Part of a small language model's weights.
Size: width 64, 2 heads of 32, MLP 128 ReGLU, 2.63M parameters.
Architecture: RMSNorm before and after each block, rotary positions, biases, tied embeddings, normalized queries and keys, value embeddings.
Each number is 200 + 30 x the weight over the matrix's rms, rounded and kept within 0 to 999. Layers, rows and columns count from 0.

# layer 8 attention key, 64x64, rms 0.133, rows 25-31, columns 0-63
202,197,176,198,223,234,189,171,193,227,226,203,182,187,197,210,229,198,240,214,165,212,169,203,209,164,204,214,163,216,217,202,209,213,156,197,155,243,205,201,170,170,191,166,182,158,226,212,199,210,203,201,205,207,223,189,222,183,197,190,197,177,215,180
161,185,179,196,214,190,145,190,176,222,223,201,193,200,245,220,186,161,241,218,193,218,189,202,214,179,207,175,207,210,192,189,187,164,209,177,160,200,208,209,207,163,207,207,235,193,215,193,182,217,215,144,166,166,212,226,243,231,191,173,198,195,192,200
175,215,195,190,159,192,193,184,216,197,237,206,214,234,199,217,207,214,205,202,222,184,212,221,209,226,209,183,208,202,225,230,208,190,200,181,188,235,218,167,240,203,211,208,207,206,206,185,181,199,172,172,192,155,176,203,210,177,179,193,188,179,222,242
189,213,205,231,194,176,216,228,174,206,149,236,192,190,207,196,178,225,232,171,236,219,205,186,178,200,194,199,213,174,176,197,224,194,196,158,209,195,185,207,226,231,219,230,188,221,193,200,212,161,161,177,201,172,236,199,217,223,230,190,205,216,219,222
234,199,211,197,177,185,205,187,225,221,199,156,187,183,216,186,232,140,235,216,186,159,209,185,215,185,183,165,199,209,210,242,170,195,183,198,179,220,216,199,221,170,214,196,144,217,227,198,211,178,184,201,190,178,235,211,233,209,222,193,194,209,204,186
169,189,180,175,182,233,178,204,243,232,196,184,176,181,221,204,156,193,194,216,170,193,175,173,238,164,197,188,215,169,177,211,211,185,205,178,220,218,215,190,157,209,179,173,170,192,212,192,193,193,200,198,208,200,229,228,184,208,216,224,197,209,203,228
187,180,201,193,217,186,189,139,163,191,196,215,190,224,158,243,190,194,203,212,201,228,221,210,199,193,233,185,210,230,228,193,155,197,202,190,180,180,198,186,208,206,187,217,226,217,180,211,190,211,227,175,189,229,205,210,206,200,166,157,206,211,185,209
# layer 8 attention query, 64x64, rms 0.145, rows 26-31, columns 0-63
175,218,193,235,227,226,212,199,180,193,208,170,133,253,265,230,155,177,205,185,178,211,194,169,221,175,208,174,211,202,148,233,235,224,253,204,221,146,161,250,163,233,199,213,231,144,135,173,169,198,209,144,220,136,192,269,192,229,186,164,155,201,177,208
210,204,186,197,212,216,233,182,202,222,226,220,226,244,247,274,168,207,197,200,184,185,170,210,185,186,206,172,246,223,195,245,173,220,291,193,218,171,187,181,196,205,207,206,179,174,136,160,158,186,151,115,239,165,195,249,200,203,176,161,153,182,219,216
176,230,197,245,181,195,179,117,222,183,188,199,230,214,186,179,149,204,258,200,172,204,136,204,174,220,182,142,220,225,177,163,170,247,162,212,209,232,246,203,237,209,231,212,232,188,184,209,216,192,173,156,224,206,198,199,210,242,200,217,161,196,232,158
264,224,225,198,178,188,215,148,236,200,221,172,210,241,245,194,201,184,216,254,179,216,169,215,232,202,167,169,224,223,201,187,217,230,275,144,243,179,202,197,170,211,174,189,177,164,191,187,195,173,198,203,161,171,231,216,203,196,245,166,161,208,219,217
163,221,198,176,196,257,178,217,208,204,198,171,156,188,199,210,174,205,202,167,172,171,236,174,236,190,190,140,185,184,194,169,229,183,157,216,225,207,228,212,202,221,182,234,251,180,188,173,203,147,254,225,198,201,214,186,194,228,181,257,185,196,188,208
159,223,185,178,216,188,174,262,167,209,197,164,150,158,143,215,175,202,187,251,225,240,254,230,203,144,236,208,235,229,195,234,183,202,179,236,192,237,174,193,180,212,178,205,223,170,205,234,220,247,216,129,225,240,200,195,178,193,185,167,258,216,156,236
# layer 8 attention value, 64x64, rms 0.132, rows 0-18, columns 0-63
187,214,176,185,255,189,227,205,193,108,157,185,263,165,224,191,183,217,221,233,241,185,140,206,211,144,209,176,154,190,209,191,271,161,198,203,196,214,218,248,198,207,243,194,212,228,228,162,225,148,203,118,209,284,156,192,241,181,165,310,204,187,216,187
240,263,204,195,164,242,174,248,219,195,209,208,171,165,199,228,177,236,170,209,219,216,185,200,218,238,170,161,220,285,194,167,246,144,198,217,164,213,188,220,227,208,164,214,158,205,224,236,249,171,155,260,209,194,193,271,152,205,188,253,153,222,194,168
215,214,282,167,275,251,275,175,214,149,169,165,167,211,180,192,214,194,217,206,159,173,162,148,231,178,226,247,245,257,175,172,246,179,149,145,125,162,161,200,225,203,233,215,171,162,179,166,165,236,236,195,133,199,201,138,199,143,288,213,203,225,171,234
96,157,222,200,207,240,151,167,259,190,221,145,261,232,260,182,288,179,210,188,207,237,193,176,165,216,187,204,260,195,178,214,184,215,164,154,145,218,216,184,198,189,218,192,189,246,191,245,190,205,168,172,175,194,243,147,208,194,227,193,199,185,214,160
186,171,197,172,209,185,177,188,192,127,188,191,151,181,214,279,213,168,162,227,134,181,242,225,161,230,202,200,173,174,154,167,228,228,219,157,223,162,211,192,171,142,184,221,196,180,166,154,199,265,197,184,269,178,206,166,247,266,211,154,204,210,152,144
167,233,161,140,224,177,199,213,213,226,229,214,167,121,212,174,126,248,245,240,191,206,170,173,219,185,234,192,273,227,233,131,194,233,214,151,172,184,141,172,146,133,159,155,227,222,187,175,167,171,233,220,217,176,257,217,178,175,190,285,233,173,197,191
278,225,218,248,193,232,218,128,293,192,197,238,196,201,144,163,177,161,214,148,224,243,220,186,167,183,239,215,137,222,213,209,148,216,281,207,194,206,178,212,164,181,183,250,185,166,201,246,206,206,172,221,141,207,174,249,187,226,187,200,200,186,236,268
174,181,206,210,200,164,241,226,186,218,268,221,164,166,210,183,177,182,199,188,263,164,228,232,221,187,204,190,169,203,205,225,180,210,231,183,204,212,178,160,172,226,161,202,217,269,166,218,171,214,209,169,204,236,190,183,209,189,110,158,256,168,160,244
195,211,216,189,171,191,244,114,146,214,165,183,213,213,212,178,213,213,197,180,156,223,215,220,175,132,248,174,197,217,267,254,161,197,208,159,188,187,252,203,204,166,269,244,172,240,182,146,219,249,236,238,210,218,182,220,217,239,173,184,227,185,195,174
167,216,130,235,188,180,191,186,168,244,205,187,231,178,205,178,218,246,212,215,153,189,150,186,182,188,232,180,244,171,225,185,167,208,224,220,198,169,256,225,207,185,210,218,273,202,213,186,170,168,275,126,258,233,171,181,239,242,184,196,128,243,174,167
178,208,203,204,216,201,215,215,240,71,174,187,262,221,206,177,222,218,215,172,160,168,211,207,226,196,134,167,150,250,196,219,221,234,226,225,173,171,230,218,231,157,195,211,188,233,187,183,198,170,137,281,162,167,218,174,178,260,214,120,216,164,219,186
135,176,212,223,216,187,189,216,215,179,218,198,189,209,170,250,171,229,215,190,257,181,185,228,173,198,247,134,192,197,203,207,182,153,252,217,216,190,279,180,211,189,264,183,254,195,203,185,267,226,252,162,130,241,157,181,152,178,212,169,196,236,186,210
167,222,146,209,191,152,125,203,216,203,199,167,257,235,217,126,195,186,152,182,240,159,189,205,198,248,190,166,234,180,227,216,171,158,169,243,253,178,195,196,162,227,207,180,153,210,201,225,185,188,160,147,241,221,205,231,179,218,163,275,141,177,242,202
223,229,228,270,184,232,207,172,218,255,284,254,259,239,185,181,212,148,201,158,175,190,178,181,124,176,175,198,203,150,209,190,183,168,180,212,267,150,241,269,181,185,228,257,182,162,216,222,146,228,218,175,218,205,171,225,250,184,191,183,221,189,239,211
227,118,143,179,242,200,207,199,199,163,182,124,148,245,167,175,213,232,178,169,236,180,172,221,183,188,250,217,191,252,220,144,121,220,210,238,147,202,175,171,191,165,246,117,201,174,252,248,218,165,206,239,168,211,213,175,216,185,199,178,164,170,205,174
140,200,182,181,178,185,195,230,186,158,141,177,161,215,199,220,212,213,131,215,212,183,253,209,193,197,168,243,181,199,196,200,192,257,193,216,180,174,206,157,280,240,182,204,159,132,184,108,259,184,200,198,248,186,177,219,179,231,221,148,210,239,217,175
247,140,125,254,245,197,188,153,219,195,187,207,213,226,197,178,196,194,188,155,178,211,209,268,152,230,224,251,186,146,208,219,163,181,170,202,192,234,220,183,214,205,221,174,193,161,198,212,236,240,250,204,174,177,200,217,220,215,190,192,99,240,207,178
205,263,169,233,217,163,210,208,216,162,201,172,233,182,212,116,207,187,229,192,77,172,96,220,189,172,205,158,186,216,184,202,204,237,263,239,221,248,113,192,188,153,155,190,229,245,177,203,221,184,172,261,147,177,226,192,199,230,198,187,211,162,233,160
104,277,236,237,202,182,231,201,249,229,171,155,183,219,171,224,184,252,208,197,175,191,248,197,190,168,148,266,266,177,203,250,198,213,216,195,174,175,178,188,195,169,148,232,171,173,164,237,122,231,160,120,250,193,203,256,213,167,211,246,221,277,258,195
# layer 8 attention output (transposed), 64x64, rms 0.141, rows 0-18, columns 0-63
170,261,232,154,245,223,205,187,249,137,264,224,182,185,216,199,126,219,212,250,233,204,151,250,117,209,206,255,203,163,144,241,182,167,260,188,201,216,195,196,208,213,179,215,217,234,170,241,208,188,220,189,161,204,171,239,164,217,186,226,238,206,198,165
181,238,190,163,205,211,162,227,209,179,178,180,223,187,239,253,218,179,223,238,193,214,232,223,178,196,205,237,222,209,223,279,115,253,161,253,216,228,172,210,187,180,166,233,186,132,191,224,139,192,216,253,179,233,186,196,168,228,220,197,167,207,230,220
191,149,242,128,239,253,178,185,133,218,217,179,252,215,207,184,146,225,158,178,181,206,170,183,172,200,184,193,194,229,175,157,188,215,175,182,142,147,186,209,217,242,197,268,183,160,221,182,161,152,173,153,190,159,171,217,169,140,159,150,247,288,247,240
195,135,188,206,228,186,231,224,182,210,186,120,219,127,229,207,234,159,160,221,200,238,232,228,161,260,192,197,241,237,211,213,231,183,214,214,173,198,209,265,194,211,196,178,203,271,258,207,215,185,186,150,226,200,185,201,289,171,221,171,199,207,237,216
217,175,172,175,207,190,168,207,245,215,157,244,190,197,191,167,201,217,194,163,198,175,262,196,271,227,179,157,172,182,202,207,216,210,181,148,170,202,249,162,153,217,173,219,223,225,207,122,265,199,209,176,202,243,267,236,225,211,205,187,235,217,199,157
181,198,138,215,210,256,163,247,212,165,226,221,201,218,181,242,164,177,202,252,199,255,148,169,237,186,145,156,192,226,227,155,208,233,226,166,173,186,182,185,248,184,222,206,167,180,232,273,179,237,195,227,224,161,222,223,172,228,235,174,232,204,220,185
237,248,251,209,188,228,191,158,215,207,204,187,233,191,172,241,232,247,218,201,175,203,200,211,202,220,231,148,210,224,175,150,212,194,184,180,242,227,247,174,219,137,202,178,202,198,199,197,165,240,166,210,177,136,190,154,184,172,138,168,130,170,234,277
182,188,211,210,168,233,209,209,265,184,175,235,213,230,169,156,195,137,232,187,223,137,187,201,203,180,211,204,192,184,193,200,231,152,212,169,164,202,208,164,179,149,262,149,211,243,164,192,232,251,229,211,210,220,216,165,166,229,231,213,192,197,184,213
210,258,166,197,193,197,205,135,172,180,188,191,189,263,234,202,207,208,212,165,216,198,172,224,226,196,145,161,173,212,169,164,249,136,251,217,192,200,241,211,257,218,225,188,246,188,205,153,159,209,226,213,188,159,183,205,214,233,164,166,244,161,189,209
207,188,152,231,250,180,172,185,253,168,193,161,170,220,216,154,228,239,212,247,233,231,190,168,189,177,152,219,193,196,233,109,223,231,291,211,227,178,229,221,279,175,169,180,210,209,237,189,198,235,212,181,162,201,214,253,213,262,211,249,249,169,198,200
151,222,195,212,214,164,227,186,176,176,219,202,194,171,279,257,209,193,186,166,206,166,250,165,172,255,176,208,178,149,169,206,202,215,220,203,199,235,190,224,155,193,229,249,229,192,205,180,228,199,215,188,165,191,189,204,208,156,216,128,154,177,225,209
193,194,195,186,252,222,127,152,178,220,219,196,235,210,200,205,181,239,218,165,236,179,157,219,185,195,166,265,205,164,213,202,204,212,269,238,174,222,208,194,232,196,202,189,182,217,230,162,245,171,194,216,197,181,261,160,182,218,175,267,201,181,170,219
165,208,221,221,211,142,202,215,241,151,229,179,156,242,207,200,217,175,177,232,245,218,240,208,184,220,228,253,238,224,181,223,199,179,208,193,238,226,169,219,192,172,212,158,213,226,243,245,180,234,170,223,183,223,154,190,257,226,239,263,193,167,233,179
259,209,243,180,172,165,210,202,202,228,147,193,158,198,187,191,235,251,157,177,153,195,213,202,193,215,234,211,169,199,163,240,206,153,217,163,304,149,228,189,236,149,193,137,254,230,224,187,181,201,196,170,157,216,202,179,244,167,178,209,230,180,204,215
171,144,190,236,226,230,231,164,233,145,214,192,211,209,175,210,203,214,224,208,196,217,214,188,201,230,201,234,225,213,217,175,237,209,214,234,141,201,223,232,259,232,214,230,193,170,303,200,208,173,125,195,257,186,197,119,181,182,179,212,195,140,245,155
203,211,194,258,194,170,201,183,94,209,238,196,187,206,231,183,204,212,181,189,222,185,242,216,245,190,183,193,238,185,190,173,192,257,167,224,170,199,234,177,159,252,187,252,124,153,179,178,196,241,221,184,176,192,211,222,210,201,188,195,199,203,239,154
202,173,125,202,195,154,207,152,235,184,170,186,207,212,165,192,236,260,241,149,222,218,219,183,173,236,205,203,219,216,210,81,215,212,161,203,193,218,207,236,263,215,200,193,138,204,282,193,196,215,193,203,202,202,188,165,225,201,162,230,187,198,214,188
169,197,168,226,240,169,186,225,245,149,234,192,210,171,206,225,167,191,206,227,200,175,211,129,199,214,223,208,196,238,176,197,262,191,256,186,254,228,180,218,166,162,182,231,248,192,263,191,218,232,232,243,229,188,116,218,205,166,201,115,180,191,240,177
191,228,209,175,212,137,211,230,117,237,220,137,226,170,177,211,211,201,144,184,213,210,257,191,205,175,191,198,272,190,182,163,164,214,219,136,192,171,228,166,207,170,194,203,169,223,192,237,101,225,245,187,228,170,181,248,211,213,191,197,209,169,206,231